{
  "num_hidden_layers": 13,
  "hidden_size": 320,
  "num_attention_heads": 5,
  "num_key_value_heads": 5,
  "head_dim": 64,
  "intermediate_size": 640,
  "vocab_size": 22208,
  "hidden_act": "tanh_gelu",
  "norm": "layernorm",
  "norm_place": "pre",
  "norm_eps": 1e-06,
  "positions": "learned",
  "qk_norm": false,
  "attn_scale": 0.125,
  "bias": "all",
  "tie_word_embeddings": true,
  "parallel_block": false,
  "init": "normal",
  "init_std_qkv": 0.0161,
  "init_std_o": 0.00316,
  "init_std_up": 0.0161,
  "init_std_down": 0.00224,
  "optimizer": "laprop",
  "learning_rate": 0.00118,
  "beta1": 0.95,
  "beta2": 0.95,
  "weight_decay": 0.082,
  "lr_head": 0.00387,
  "warmup_steps": 529,
  "schedule": "wsd",
  "decay_fraction": 0.603,
  "decay_shape": "sqrt",
  "final_lr_fraction": 0.0,
  "batch_tokens": [32768, 65536],
  "max_seq_len": 1024,
  "doc_mask": true,
  "train_tokens": 325200000,
  "max_steps": 6958,
  "dataset": "wikipedia_en"
}
Each number is 500 + 40 x the weight over its row's rms, rounded and kept within 0 to 999. Layers, rows and columns count from 0. Numbers have three digits each. The size before them is the row's rms in percent of the matrix's.

# q: layer 8 attention query, 320x320, rms 0.0691, rows 152-255, columns 224-255
# k: layer 8 attention key, 320x320, rms 0.0626, rows 152-255, columns 224-255
# v: layer 8 attention value, 320x320, rms 0.0647, rows 128-203, columns 224-255
# o: layer 8 attention output (transposed), 320x320, rms 0.0613, rows 128-203, columns 224-255
q152 099:533479530529463444481432517566437558456537505540433530526429487514527464501494499522572474467435
k152 094:488456485543513473477487482556423495509510473510484471508519454450462477494521272516538495484515
q153 101:528477566518438457446469504599477561465552522508450530439421449499514578503455513515501499486525
k153 097:479431499505509453495515520544416496535505511529452477469515449387454492508505305446499496497531
q154 118:488517529450444464499506522449512493495539438553553557482490460501435554465510505533488445499532
k154 109:496499521463536471449493595529463515514535513577458427430399415499461506467464359460511467473508
q155 124:498566477495454518484531517477474522477542506493550504440498492527513568561468514524509575490511
k155 124:473516460512552507464429553517462496595539517508466570476544523411512505533482593544546495513484
q156 078:482525482493518508491470565528486473473470445527498502487483539497523473485469482537538530547478
k156 083:502569465476479484507465511467530506422503454477471588536570498557533512558483639538494477510451
q157 122:420569535470452476506453567516499481491529468570512589504463482522412567533484515519487438538465
k157 114:486458552534486526428533485554485520514561523561456517457485449498405517473457352506503504437503
q158 107:468536429555513482484467526463514463551523567487515468458513472426456545534541502552533477567487
k158 106:485532473540564518483489455435483494584474542553540569594506578503454558559480612500476506516493
q159 124:374464506562472455517441555500427460555486470477487512532452521540513528536510501548507442544400
k159 117:495482524557503513484552467530477526482499555535479481506507463516439509416568313528479498502494
q160 103:513526584515433536521535546577453539422507506560501529490470486515461530575460515554499476537525
k160 099:485436486492509526487512565489465500500529520558504494408468467469498501539480270482522477499533
q161 108:514613452472508516525499607535519514463558456511493417419443491509486557576453511481487440467477
k161 098:541515530544476500495531469472556568488547475486488555483572586557508533516474626487500488494456
q162 105:457493457491497485460508525443592438536522500503525448514526537453478483485586490481495482430506
k162 100:466557483500513535563509485492496499435517451458538506527489515589549534498481668538499471487500
q163 120:501486493470539485534468534449508470524548503475480447443553497509507475536523501434463500389568
k163 106:491520479481530440501513542473496485504487466473541458552547543481530543478494733504511507502459
q164 105:493517584461502488447488427482537507540507511469489528481516489533507521474546494461505475501584
k164 101:498365511466580463477503553489508494491495443522501407403451447472479484489483357487496526494588
q165 109:517506546503477463508483455501521536551543480542508516442417489532515438400544474536516535468541
k165 100:507489529491515433500503492511535511502508443454508503537480450456473495486439481495467464463512
q166 121:546521539482517528552481524480487476495547472510560446482544477482493529524499500459474412508570
k166 123:505474499473568488472538612458529459495511492548521471508574563512439584485441636501505503471484
q167 116:447507414536487542518536535521555515541480514504472622467538514445457603528540502512550574541501
k167 115:479465496509488476532457479498492510562460561540469526454422510553566491492500503544468487544480
q168 081:534519500509508471510467540535496460535527478519462471482471543514553463504464464484559530481444
k168 090:526536447501480438503474495486536500481492474445477548616579557541534502529525703524461485488465
q169 115:504447575531458532466431425429507479556505563579493586522486465556479503529578496455509501543497
k169 117:439424500527520472475510591427455475564457459576577412503459527495404518446467562540473500494457
q170 096:503499565514526480469544513555533525448468484453514481541487549486516524484541522497551525590561
k170 094:523428507510518519531496468491471554489458509492519496419447473503519439513483292477508521467573
q171 122:455438439525536534466503438570506426498460534442489516530517519501590515481512499446501519544474
k171 111:520524471475502544461477465465492525503508492464489520464432463507521538527520289495438514540513
q172 120:467490423486498520484514492547487475496494457478503541459491519476595530419481493469485524530516
k172 110:497538483444479499473496483526518550490544501455455520434422441544496492548526287517472493493531
q173 113:446427546469470545462532468533457545549466493496484543502422485493532488500484500512472568580422
k173 101:503466494527482503507445468501480477503504547498495474479457444474529485505480288512474521543508
q174 112:490482504488444504505530509454549453515496503572501568560516527501505481498518511481466508484498
k174 117:461486552431436541531459594541475477446556512526506488456457414593507445469542478515523514476539
q175 122:515495515519476492462395578550494481451488487488439557448462480490549516481505481532549508522526
k175 110:495499472484519499450480556477493531445530461487476560469502413474539496557496281492484468474543
q176 114:542432498538553449532494455497508496529515572519504395482515509490510449425507513423523515499527
k176 113:499528506530445486515526452463501480484484466448527521554473531520449526503461575455474474488464
q177 120:462541529507552508550495578461589468463491566549494469479546490531460475486543492513527462433537
k177 114:544498549480541507514536582433520498439517411546535529513466521570480522541494578492491480494559
q178 116:464492493472561555470454463540521495521407479430478594494542532507497507476550487500471576492479
k178 106:515417487484538518451470465526477518499518491489495429424438380495556479484516306523495541534545
q179 081:519491516534446461530569517518471567487478606531479542494419469481469505481536505565552502473466
k179 087:497456538531498508548521480532465501537494546506513453465454475461466485474517271500516487491533
q180 124:520472521418516398472390516506466505491467487500449565577500532510487433489539495531525490551502
k180 119:505526470520524511464485453504533505509468516506478499560453451472504454467491365507512501441513
q181 123:459447543583471539497461585538471484454490521538437533553461516568485510551501498479464431545393
k181 119:503497495536465469486548533501457532497515458503495487445495453540481503483543291453487485498505
q182 088:618391520525439469458546424511458554511504544476495514494479482495584474507502500446521522468488
k182 088:487491496527498465493453494514440489544502489469525479417468465449474464498558309496519511515539
q183 080:476513593518469507464536492501487539498526561497475501529480471539491494496566506502517457513531
k183 092:529438534515495524508527489495478494509507528513524453437436466459468473455480288481519519458558
q184 119:564442600486450463497488478458464529487430530513557475561517521564463484545518516452525483511501
k184 125:488460502516509472504516539470441454501472539573515471436485531497468488405511500504552509502526
q185 121:583475556499503408429488455487548463574530504493549441515500495477493506446536502473491428477544
k185 118:502466485511473545500535466540524450492508552506500503505489466512410506466503451480502502463580
q186 112:534543514529514488491452639437512482412531504584523425549531537478488509563515502515502453479515
k186 106:500530511531543521536524517481470501511528470447513578551573523501540484499437685471521454444466
q187 089:532502584488458471463530510480485546462558547503495491473462464548510473512551526487527479449544
k187 096:522461545536516504510507503508455492514515531489519447456459431430491449467487330479521507453564
q188 112:493507472540523559586531515472499494493487520514505437536598520492484516506483529435529462509487
k188 099:485516510506485479513530499469494492492503489500522538543550599488512490482506738472504489514489
q189 094:510505467485503495460440547514509438527507434462460508469518540519563463516503509451518469512494
k189 091:527545482519464517471472484475555556453546441482482582548536510561523491526523569482463477480476
q190 109:534516534477520461502523452550432546455404460446498556574426538497464518525486500494513491542454
k190 100:522442506557504518485505421569489509534499566532455519434482488481454421421532333529547513483547
q191 104:521512491468475574543522504554519505452496512465461482435552500533527538622483491460528544488487
k191 100:532498489516503503517471480453546527474496482488569582508546582541533483568538674515498503524475
v128 082:564491490539521510437436483499566404469428457515530453521467502494559443571496487496467560508503
o128 080:494508437543476562614527473513464441590501488549533554512481512615494501463527572446542498510463
v129 097:587556510551438531513549486485493419550521417583553549522512565456532417504449484498490514484519
o129 093:444484483489480468526516537432451496517460519521520435565564518511524568537451506417494534516508
v130 094:434422483567573519513423457571478534373487513453447510487513532564465499520522498520478483582532
o130 089:565467490555553481552567499533543442606447474549479538501478464505527513507548504543517414471483
v131 092:586517525531461576495439452461520480493480480511533540481493519531535407538469495487465506505502
o131 091:505480531520435518511505524493481435523492494555501479583482528584503468494531542433517471524500
v132 114:480459466487476498478542423499505470499481535482525486507485527598473457502488498477481477517445
o132 116:521537503577452501490507544522402519504461442568474565514487423557538444500543483459554482513566
v133 109:418506507458553495584456493509484528516543530464409432554503428444570630537470500482474485412481
o133 109:553519532433514458506494414592577506450553539433524474509486480533502410445452423507524489475465
v134 110:541583486512381530525561561519562564557512512463590520561498515550531523532543492424498468442492
o134 098:422488531481573486492474412458506544478533408446539507464526495518458548506571506548472546571474
v135 091:593506543490516479536558513395491559497513480530475577502501528454475487518525493523517553464560
o135 098:425544535508478512520444587529478482524489528519494475498514509540493567469492474457506479485435
v136 111:536505532504508547466564413444501489494567518586539540533465452549493545483560487496460476349424
o136 113:512482531451475484489463513516515521431515526436540536492500503537470482449497454449542479503625
v137 106:539554489414516544471575468515509472534535517524457519537503482458522567500545506521523535396470
o137 105:439510531426537495520448547512436562449546487486498542490448500497501492532461458520508553497561
v138 092:486486546499529468511456514468538539475526484518443565455523524486513477501468466475475523611617
o138 092:526564511528463543502523545470535511551412525529451476535554515536523484445531497491521497504356
v139 103:339528454528496505513425535618495510509455502420473474455471502476563552509439512487495478474512
o139 103:543435468501562450499572418475553488476469449497522508572449479467536475462498485556470496582496
v140 103:526435521508479500498595505477475531488519558532517548471513530467431545436451515499545511424460
o140 109:471445503480544460455434454492548551532518565499506430486466531449488552547483481533468519455553
v141 106:414495514548549449529475451475513506490495466504500464465537491511547478453459486507463522534545
o141 110:558472492522403509461559579569507466588500474589496511505472485519490478480505539454466493460472
v142 105:483517476429491433560477505550511506444388533418521499494483530624514524512568499531572534567534
o142 096:434508485537600529599491526473498538518458431563447572428462518467494606477556505561436495507514
v143 107:465519436436473519545406510489488482516415542448504530504485453570524479542508503479442492501476
o143 111:553528543530546501465546495483417517463440534517471533529491470566464516446513493489576462506527
v144 099:479472507501557437499468418465515461482433500487471450477463468497514486501469510575468524500471
o144 101:528513498522405545531481524560456492494506479498500568498379481557541448434494491435486457472555
v145 109:510453525485543509509591452442516580449580504549474564472536495526399553447522496547493496491532
o145 114:545529513496479475424439532537537521510480542456480536432519558434482471518518447515499454443493
v146 101:443472452413531502483501470558513514493542499448522474535539468468458496462558517501500477516491
o146 108:575511487527454464488474561540417468540591522525488535440473485458501480520508531542491463442498
v147 101:527531521508513417490480473530488451522551463533455510527510527510490414519539474499489524502571
o147 101:495530484513452520512500604440495505485483511550473459492550541481500515526504521474496521488458
v148 098:468512525549453499582460461492487481517491550521556558536542501624538530526504490478504425528463
o148 092:532500519498549499485537477449561543423427412443480522544560514505498494463554496477503505549542
v149 096:568461516564576493464538542582495499460517487519437552453502552467495521545522485511529543594599
o149 095:485524453539536502527536558501507528528400528444460511489541490449516504490489470580502491537437
v150 104:605496496512516542448580534493510446505558460537547486528457528495510500552553503475522478400408
o150 105:419517529497524507568481464517427513484525514430508480509553474493512513519480441450492531556591
v151 114:589558482540438504457518531457490485540556501503562571505532528519377420535559489547484484473568
o151 121:534531497529508518487507519465476491497456468427534604421508552502486487547534476484504540553477
v152 098:516506500476553551528529480484449526422559492538381558486517493441515538456453517540469521502499
o152 102:499493577468433494509461568501497507513491579506545442580455511517546444523414449492506537503506
v153 098:444432493492566479584646495491486586500535486507499541443534517510423606457502494500535466543508
o153 089:504518508524601464453451492492501520546442571494484454532564511406505562495515495547510443447451
v154 122:557500520514480538515573439523514535492530524525571480542509524541510493458511508457491509467465
o154 118:455431546494452454470484629474487516484552507541502423520545467490427493550518504498477512480591
v155 128:479505502519482516470499560545470516496538480447476535509534569415529495494403501453466506526525
o155 121:472465517511474458495524491446493485532496536554557416583528461497483497528424492541475528509438
v156 099:492510488542565477455531511549536427499524496550476456499483501494485505510500497557517566487563
o156 094:520515437460460483528496547517515504487455502462527610490559522502550471486500622497528540584539
v157 085:512512492454523479457484481461512421484523467543406541524524461522507540501496489557477541471518
o157 078:513504511454483567510477491507542515486507528488535560489509564539519481528441566472485515502483
v158 106:555528515495414461551465524527456448513436474528462469501460539492510480519478507495560481544440
o158 101:401495488463527506537466392434523542471523522511447404515512519503538582494480511519459553488564
v159 090:494457473483499454602516496471512527455418483489498567452514497571487563485461508537560466608485
o159 075:520490523526545536513494434504521495534432503520504539542504517464522551522523448501440484474456
v160 104:559549502552482561464445555480518462554518506573492452507453512431484452538515504546439529473476
o160 112:477458492466460510553503521512527470456493503446507515565512493521473517495500533471531470561555
v161 115:479524483495493482449465510521512412545461487484508489538512498460524468543514484427440527487541
o161 122:527569489513441483490510543448458550454502504521527542506480479532504479425475494513594510500462
v162 082:457530447504481520512544480494499476510586476504556536483556481504434599485465496534509455463457
o162 086:540485519477544439458439437497509528467468502389515543482468570366542467529453434523487471522588
v163 099:488510511511491426535490551494506520499473484464436543521469511552529511516529484504538552495558
o163 096:468518503484541516510521508490544556494470483557458501434511538533478555510505478502480538521450
v164 098:557573556465438525476544516445517570521478479514548522532505505502508454470490502458560534455452
o164 103:418471504441518519503478487499518513561591467548522450466469500569436563560547506483447525493398
v165 095:488534481528392530537554474572513521558501520442621495485517500577502459474492488467520460542473
o165 092:477499505541579476517460495413485494531517402493522450506557515445500600509611539582458493503512
v166 090:473483545530534469541442466547503498527526482514554534540484494531571464498561478481530467506546
o166 094:547557474512554504522515554484540455477518453451481429484626511489466533465544494514506484510456
v167 108:516500511514529478517381514544434453470483499565411514495497516494540469541471497518518499617486
o167 109:518543504524492527511528478464535490527474554548445394605564514514539525530455575482509455431452
v168 092:544499538531534516552474452426534464464457505561417493493441493523517479484516500515496550444517
o168 093:462468528492509507503505553514525497515496520563464494540487508588492496505494509438522482465564
v169 102:516460519505515437489496517520523489494473435530536476494480473489481437507536488471447459560566
o169 101:573555460565459551527560501558426448536505509480483502442576535533512516404515533483514522483405
v170 107:476495502507541534459444530452507547524547486532520526446490484452431516532487494548460454518506
o170 106:548505484520522526497495463560562462474457518382498543518538542423500442441483483505544432517489
v171 104:529500501512506496446489547446519491476497543483471477569514488511480518511566481396470520448567
o171 087:499486500457492518463566459519534550466497491504519570407487489593434454504497476481540541515452
v172 123:548535467439490531463480564476532535540504515497539515492508493495430481526528506556504490531443
o172 129:495581500473472580521471435510441491508529475439513581478449470548516482530562489484532504490465
v173 112:503470498450513468543481510478544537498454512505474469494466443528455482456535501508492552482505
o173 114:500524508468511526465480510493490505496567525506463485478461510522487503484551479512503492457476
v174 115:471544538490401505601510470433484504538546493524524541490536494505495529435476503484509440470455
o174 116:516446567455523454461441433470586504478548500462470424536524602492507498555472482481448525477532
v175 105:423508533527529537519549475462537529514608499539470498493532459435507549436447498513417471419480
o175 098:568428500454436459483471540575564463485540516432534508566488493515480425492462464485482499517483
v176 105:494579487455448557549468530506575528514467530512505463474474517514514471482525500511472499517439
o176 106:449438556517466494492499539491423512553485496555444516588475478561535454466540518429536436531542
v177 123:483496505467508469516513491450512470568446461512647442519484446506545516495525498480483453475477
o177 129:551552490499505583519519503552498477415567474421557558443551482518468509354479525501531509489469
v178 107:494514465436477445509530505544502439520457513518514428534505475538510517452548525521551535503449
o178 110:458504468462492488533439568470460550411548490469476518439496468487484557496503533559510540510635
v179 100:551490510489481492563437511540485492530558530526545551519544527570477440552559507519540445562502
o179 097:496568551522540522527475518408514503441484443412449452495598560442519513546593474516509460486538
v180 088:498511485484503426608508546514520517478476491502489517479542495508501611537528478462561497596542
o180 079:480542491507539499553494468490525505516462494509501494496559542446519543514479673516466531464408
v181 107:611564488538521534448548512482493459476458483552469516510504518525481472501537504524521544531505
o181 113:433470450442466530549487510454469506514487503493492552417455524539494572574513494480451560564577
v182 099:499520499565474465560424520440531465536497458530534491501501462453532464572518485502465472509546
o182 100:546559462549485517508516498552537442499504475426544537517494530523509483441524517480529470519449
v183 101:572550527481362565508478444477551513555475590470642520519497477588472450524556502528557468521462
o183 103:482496517514539517459485515478492516456518382450498508443492493475467509477591491480466501482526
v184 086:458508474498485472465507562563475479508551503446503458507521520384433466470439501495548486525471
o184 086:487510467504474449528482497452465482535563504497543458499443471389559532534453509591446551504518
v185 093:453488475520561459498494516580476513484479511470454482502490502526509471509512487468453512583558
o185 088:529543469563485559503569527550458507561435484559485511465535437552501499415497536523540498501405
v186 088:544548492525481539460537509545481491497502492496522489554460506494432517461514522529582458537425
o186 079:417456445481562475549476473514493530524521432459505523399514425464513572579494362531450537509555
v187 113:566534508468456528508605542436455543548532468544518545510551522448442522482458497507510495501490
o187 119:446475490463521505483462465476535510525470560474520441481530515490452561511456498520493539495428
v188 083:527445525476546507522525484429535540483457540562504472482488453525513507485524491515475465529498
o188 085:508516496487472528498530540601468464486441528535468532503524494573509480412553648443558457467494
v189 113:498447521519561506514421475493467424495517513545357495470473480477544481542466508537463527442498
o189 116:560527530474394483490481472511520516494478565503472514591458520577556401521463462424558493510533
v190 099:530501526528509559508493447465500466544498534523497462526462434520509454463483508526421496443442
o190 096:525461535472470512494471549529468447431544509455518414539520498547519451451502521439534495487609
v191 112:499505486536564502468419485556504412482480480502416417466466487435547498559473498510457511466544
o191 101:558460470497471500557546499527484428532519519493490534542429519559547436476469546473491497543533
q192 070:465496441495487568462453519524495459518468582498506488535521527451552548564475494529480483576530
k192 081:439529484496506495473470514511525515546483517516516560554498548467457485542508810470531505525469
q193 078:453527462508550466471479471500521446529470518471498489535505541515497480549534499594523498472479
k193 086:457530486498521498461491522482520520486482447464529544564557556446498470487491823466499487505522
q194 095:462499572496489522463533474421488495442552380469461488449539483581512468522481494505450480445522
k194 102:524496496510511542491462602562536501547472487487499510547478523550531495522468621449514533496527
q195 090:521516532529482500531493465474471546475518491557501516427530461510490562474496476471484507559553
k195 093:506450493466503494568507544526475484445477529443473517499432496499514504535502403534460499481517
q196 087:553479510496529500559506544513479489549443497531503500535467449417465447455509491479513539511487
k196 089:509492503499470485533500448460499502482514498526496474419527442541507554450511168535479471513480
q197 080:519462548485503523501501538503513498521466457512510511506428455442454485447508494483498510495476
k197 089:520480513499485483508500478468500493525512511529494471445475445545528545472503171521464475502509
q198 084:483477505532448491552437464488510528511475556500509548524407521496499497498522501497471477513512
k198 089:506441525499476524481533570475424475532540485560514418477500409504482446526555341472495490513463
q199 082:491516487451554502434489496480532473560438506501476514493488507533546528542534497540569558485499
k199 088:453525519518522513494494502501576548477454553460529584528537599472487512486464721541514456519509
q200 077:519428538526517503510552489513470462430526529536486470509485553528469495481497508442450489490484
k200 086:519469507478458541498510493439492498567560502568481458473416455565529521512486224477482492471499
q201 089:482495493505434509568525508511512570504526466509478514465508457565462515453501483497491499538465
k201 090:510423476487513502548534498477425477434486529506508474487457465467571486501549180548509537472512
q202 090:480525458493509485501510489529558492517485560477475456514515565546453481593499530530476496493517
k202 092:460498495507502513473505504490500497495481512493506539567563559438498476504522827478516516502456
q203 092:520551476477455462473483456443465488470562460514447518450555492512563472522512484483462543435427
k203 092:489531496541543505466502495579463518491482488467495490529548467518460468493459484473531525450492
q204 088:474566475460437452452500464544534525491521579515509461497525538544522506533498535524509494540533
k204 089:464498511514542512498487466510475499484487517478494508556535569438490464495505812479502524497489
q205 084:433449476492491560550532546504508487533470558446463495530582531491498566533512513462483562587488
k205 087:468501472478494515423509499523507512549494516511485532574500577507578458556479714489460552474499
q206 101:507428449510527540489489574566510443559486638582491499556429507467406513520446506464499507557466
k206 103:504493464465470505515480468446539479557558553528471500472446459493512525535504352480511493540462
q207 106:515427503488569514448445516508468477464520504508519449483482486440521531521477503484456475483510
k207 104:509561461477474484456475512512545499566523504513469521553512548489438512556467744416482521498559
q208 092:457513557465525500494450447435500518516430465443501557477508478453574552485518517555523555503581
k208 093:475528505511527507466511506519559510497468512460510524499553539540497495462489726516445469485505
q209 095:556570454501506463573452499519490507490543525491508505475502532504498488481534488484486500491460
k209 098:534449505495476514453507489448392521415499507543496501489493386480452467492559253499526509494460
q210 086:511459539455484453474529433511500527513507483542519449483437458468502523523503489577475461467514
k210 085:577455473551508459503489456479506473551508464423496544590552523393534488416476516464471530484542
q211 084:470408539535457536552488547483515495419458496495471544473452505468463522443430507511508542568514
k211 089:534446481492480502468504505474495496525536535515490472451435467561474497495502191509475469494482
q212 091:541531464505479454470447485541470521482513563565541497542455493470452491488512501503515509525446
k212 092:501456482504527508555519427489441486520512491520492423472480433468483536496544317478524515468500
q213 094:480519414470482552526472486531506492527533452480529502501546471508514527496458499480476540610419
k213 092:538485429488500465390502536455469502465518520473475514570499482521466462502524414462512491428508
q214 094:489486515478422527553507499458535515438470456464452514486514552527463519424506486474467507546511
k214 097:515427540512497510474511493477446502483497551540499481460468465501520520504515217532466484502459
q215 096:538529489570581484517521517530480546539475464489465472554505567487525509524525505505517526428555
k215 098:469506529514487482503488446499512506427471480457528514507623496441522466460533658539462475525506
q216 099:523589407447510412506462502500513480590502571475494534499513520487507464497548483522543561462481
k216 105:503502510538533480473515429518479510470458456501533516530581484449544413465500564481492499494519
q217 085:449546462509566494538453443524521555496442481487503513451524515535493402459487496478531513506434
k217 090:471500483540535488486533518501524558478503504448497517556576587531428477498522467523492458482515
q218 105:532430465524493492509485533497466486566537551564503507505453510472457508472507472466473505473484
k218 095:534486473499487476483499490455485509501533529511464458463460412506504491505507204477502496527495
q219 085:524368480539544525522574521556513470568494557576481492541412491461430534551464503476497568492450
k219 088:543479480490454475528479483448501485522544533526475457469475446520510505517505232498493472526514
q220 088:503462600473535476483485426455510563432478489460496502483498443519473473495457532500472487460546
k220 087:546463512495483532540518522530531495575533510528494468462491501541509513490501403484490493497517
q221 088:516545516542444529477518485495449521529479593520470473495500523562508525522527486485496477510486
k221 090:478537510454515518483463543516470483494488519456510551546451501477542471542513704461490522500441
q222 086:493447419531553536495492570534479432558523514539460516566488565471519480582509493519501531527466
k222 087:441534444520511491425469505460524499542494537545510500548552508459459467525493655450533481545482
q223 078:557459446540531503462504520510507517595491551544488485509478515437544570509455457471489523486486
k223 086:504554459497510495495482494536498522462480494455507541532547514453469490538476779497526512519512
q224 102:518515518480469474519542473483564564485526494463473463483508482525498504592496519498473451495620
k224 095:531414569520502508560526478535518501514494480509530486517529561454574485455555593530485488498462
q225 074:518431573484488504518517458461488561484531521540489471491457409500438479527504538531499460521498
k225 086:537461509510465490532529509468510482521531521516483462474448487516541542477511209518496485501506
q226 078:503531478499419412539477512469478491481560451529521541476466487422470444469495493494488548484466
k226 088:483446505509514506525496490502468478451511504527509436454517418532490494462511190500478494483490
q227 099:517509499445473472498511521498583519514547428484464530480505469543463473622507511506493484470495
k227 098:545469536549488490623544485501444498478503508516535487539510560489540505473527416505556514505495
q228 071:536522516494514519437472503546493446531493511537482486481562528447548543533469470477518541497538
k228 077:497564489473516486412465443483536535501500509450488577568561546449448507531450716478484519502516
q229 097:458578518486476469505484477560516514495509499487495501497532486584495500568496519517509481484522
k229 093:470522509485519512499494513495507498476454482490510534568539558462527473496491840495501525494486
q230 091:569501498495481488495512460443516489501535538508517488490480524507526434419552487453496469469459
k230 090:531473510539507507512533485482443498469504479532489454424465423554476507501511238521530518461479
q231 080:506473612501462492523562451494521545424476458473514502478472444531435481498455547542507492513513
k231 087:517446506503455506525496513464516465516531518518493461472465495539553515474534241503462455483511
q232 069:477512504505590549429483542510536445493506507502509523510525535530527571501454474523511523475545
k232 084:479543468491515519453473514507532517513468507474508547543523548456457483559486815485512507532495
q233 072:539485434484510462439465510558475478501518524507468533473525515433554545530472469498506563500509
k233 082:463560481475528506464489479527506496509461490475507558533561544462489474544470807475522528490513
q234 072:538493561503405450537539469446506581454580473518495502440515481493471483534523498498478504498498
k234 084:524432496499504490515521487495478473512504514493472457467453471555563494472487193490480501450517
q235 077:471518524531542470582581473515511561437441398527484523473476435531432525478488529547554530531416
k235 083:511475513502469516483529506454464480429529506497492451429486448527499491463482255547456485468517
q236 070:510450554456546516512459490423504511464464413518455544532490478453466430403471498502515565472494
k236 083:503457523531505507524503496480535499517503523551501452424488462535500533479502159521479458509500
q237 085:507507475449452497544452519496516486514491525521505581460457480495501469443504490439508482551504
k237 089:532446528496485490506510494453495504501533500551495444463456463562500498487522153507500486520500
q238 090:518507520585515512438530539522432476501505499511480456519524529536546587490458496474492441558500
k238 091:513561474466475536403501507531522497466477497452480559547502539479485485542491785463460511500529
q239 077:532538511510539538517539533490519469483476450414502469501575515479530499450506490477498426467506
k239 084:530583540444452468480443537580499517498497491490503569540510505500491511551472737491523526509511
q240 077:511480529479453505507503493508458458514516454539521545522428446509507442461541495525502528466468
k240 085:524459479505470482508511494469511475501519461509498445463480460549523522488501162498495487489536
q241 088:516575450430548443461455568478498460526536511493547528432503540457569485433552484488523437447544
k241 089:482564545487500512472487464529527504527474477502516552521526527533467506502486637466543506559542
q242 097:508448441481472527518515504483528471509517593531531501540482550484488501432538476441496506543460
k242 092:541456485507478495499523486461466482513520489548470454481439440536513484507492183520487503477503
q243 090:504541469487522530494449574481574503474483492462474546509544518516519464444463493386560490521600
k243 089:547482563481529506578563458535558512474453547505517483439472562612521536539556478575503449504478
q244 076:456492491561572546503489543524454462555455484502495499559485505465526590478504484501543527497485
k244 084:471575474472503489458477500528496498465474508476499550540580508463468485531477824509480512521530
q245 090:471456533545574549521498501492450437538418479431508511505483496454528500474511502488490518482575
k245 093:509525505498438477432457551517594499592501481492482487511551520526459468540482695479481520560528
q246 097:568490469533503500543524500562500499594472567550470485527489524458510560538526477498498492517482
k246 103:540458515533483486510513447457451500447517531505516515491538457439486474457576308544525493510451
q247 078:503393495500497535493502511473487501479499531574492518498427454488443510513477486506500511528473
k247 087:515476461488467502493507491447495482514548523522478448471431465563523510504506210483484489486505
q248 089:442475462502513557464527567426490470539501508478486523487495564540531529477485471515513523482488
k248 090:518553490487515466385497503505508509563476541494520542548503495498522491463460611485527486502533
q249 099:534496441509525501520471514549487476524494497562483549482487505473441476508468486454503587516446
k249 095:517488483508495465490500501444495487475549489510476458502509440527471498530495242507497476492511
q250 080:503540475468552523494506516501564486475462505470505543516570564481599483500509490452509534487523
k250 085:475555531508513507508486482563531536553486512517512547501500528582432495514456779545491504499464
q251 078:440540438469500529499461572537507393563454506487513499557532570499517494458485496458531525513512
k251 085:455534508488532522452485508497515514499476513557506528523494510485468485515484761493505534531463
q252 092:583458434478476468470579458512481430535527618555486489540494553432514547570525486543484536473437
k252 093:529484504526489513489483429480430506488543485459494497474484406505523502452463347517505501450496
q253 086:459504521499547538582555521497531569502446487449452534536453442500539453543520514529576532517462
k253 085:524475518519475457545555495493536507441503487515546467441524538571533487434553367550512467538450
q254 086:522498426564511517472485539551440444571477531562484529543500598464502540539510476476480578523469
k254 086:432559479471487503390498460459489488470507512453478521564599458430460439529505639471467491517515
q255 093:538501516518523463474490525501506543504458501522451526473465505540486444422485496510522505430489
k255 096:494483538521509493484481470503487524466481495453534526454572489464555473483511325492502494521517
v192 070:555520460566516503441526470476481531518463460569549513522449479453538472529547491462501536547536
o192 075:442527428465479521517486562506568507567514493488473493491513510569510498567462534472541472497502
v193 081:464372520611531460482453476499452461473458517564527452515513489483493473533508504545508517494469
o193 087:548576502451538566540542524471591524544529518419496455505501519552535463452525471483512446406491
v194 090:492520531527460466480476458495500493541463489448518559464475479499562494439514494520476511471541
o194 095:532433497520533479503476478497421491479496463530519517437488548422497511536499527445444561517540
v195 070:536554501580553457477533486516498566466477458435589437523493496439559488526504495480506541479574
o195 075:484507489420504511459436559523530399583484462472456537435507463506489497470437424473464464499522
v196 076:526524509507428524507483493584540502490575466612463484478449517497549513510480502467543463542508
o196 079:467497486478500366483528458484498448591490450514470535481548437583479562479503564467439534486558
v197 095:479452505513484500469471478446491461511469560556512549544481518499427467427508492484510536475492
o197 094:496495474535484579550526459475537635439510530494499459529513596520556470531554548525530455492499
v198 080:425518514501533492522479524576548435526498471419402464502538512516544465420461513507535479488457
o198 080:555476479501569506500476473473510429508514436472517568481527512446487438525497467510452552518495
v199 091:480504544514566441495553406511489489509470503484499515479507506481549531410457496506541504442559
o199 091:473530450454508418515382573525511546496534542512504429490480528483479477582507522451453510511461
v200 078:521501500473540490477595423477527548454503513546539453453541488543469569482526491419432525464496
o200 078:441516536481496502468480603577459432503532530511502497573467532466499519482420464523551444526424
v201 078:468508469544498494492506513466503499482517458544551493562458484519469509543509509471556483517448
o201 084:545548539473525451511543493500535412570517493408442470466526470590510530461449547450478500440487
v202 083:448462455568571503488480444489498466492507488544608518490461551486467472491512490542490515449525
o202 084:551501497434478482532558601515538566599550555513462477459452520528490442573516571411457412487513
v203 076:466563539484524545443456426464489475472568507519439547476533494506530501449486491458498502478474
o203 079:401515448562556461504425514484462532448490521533514469472498510475471445534495503529570489512455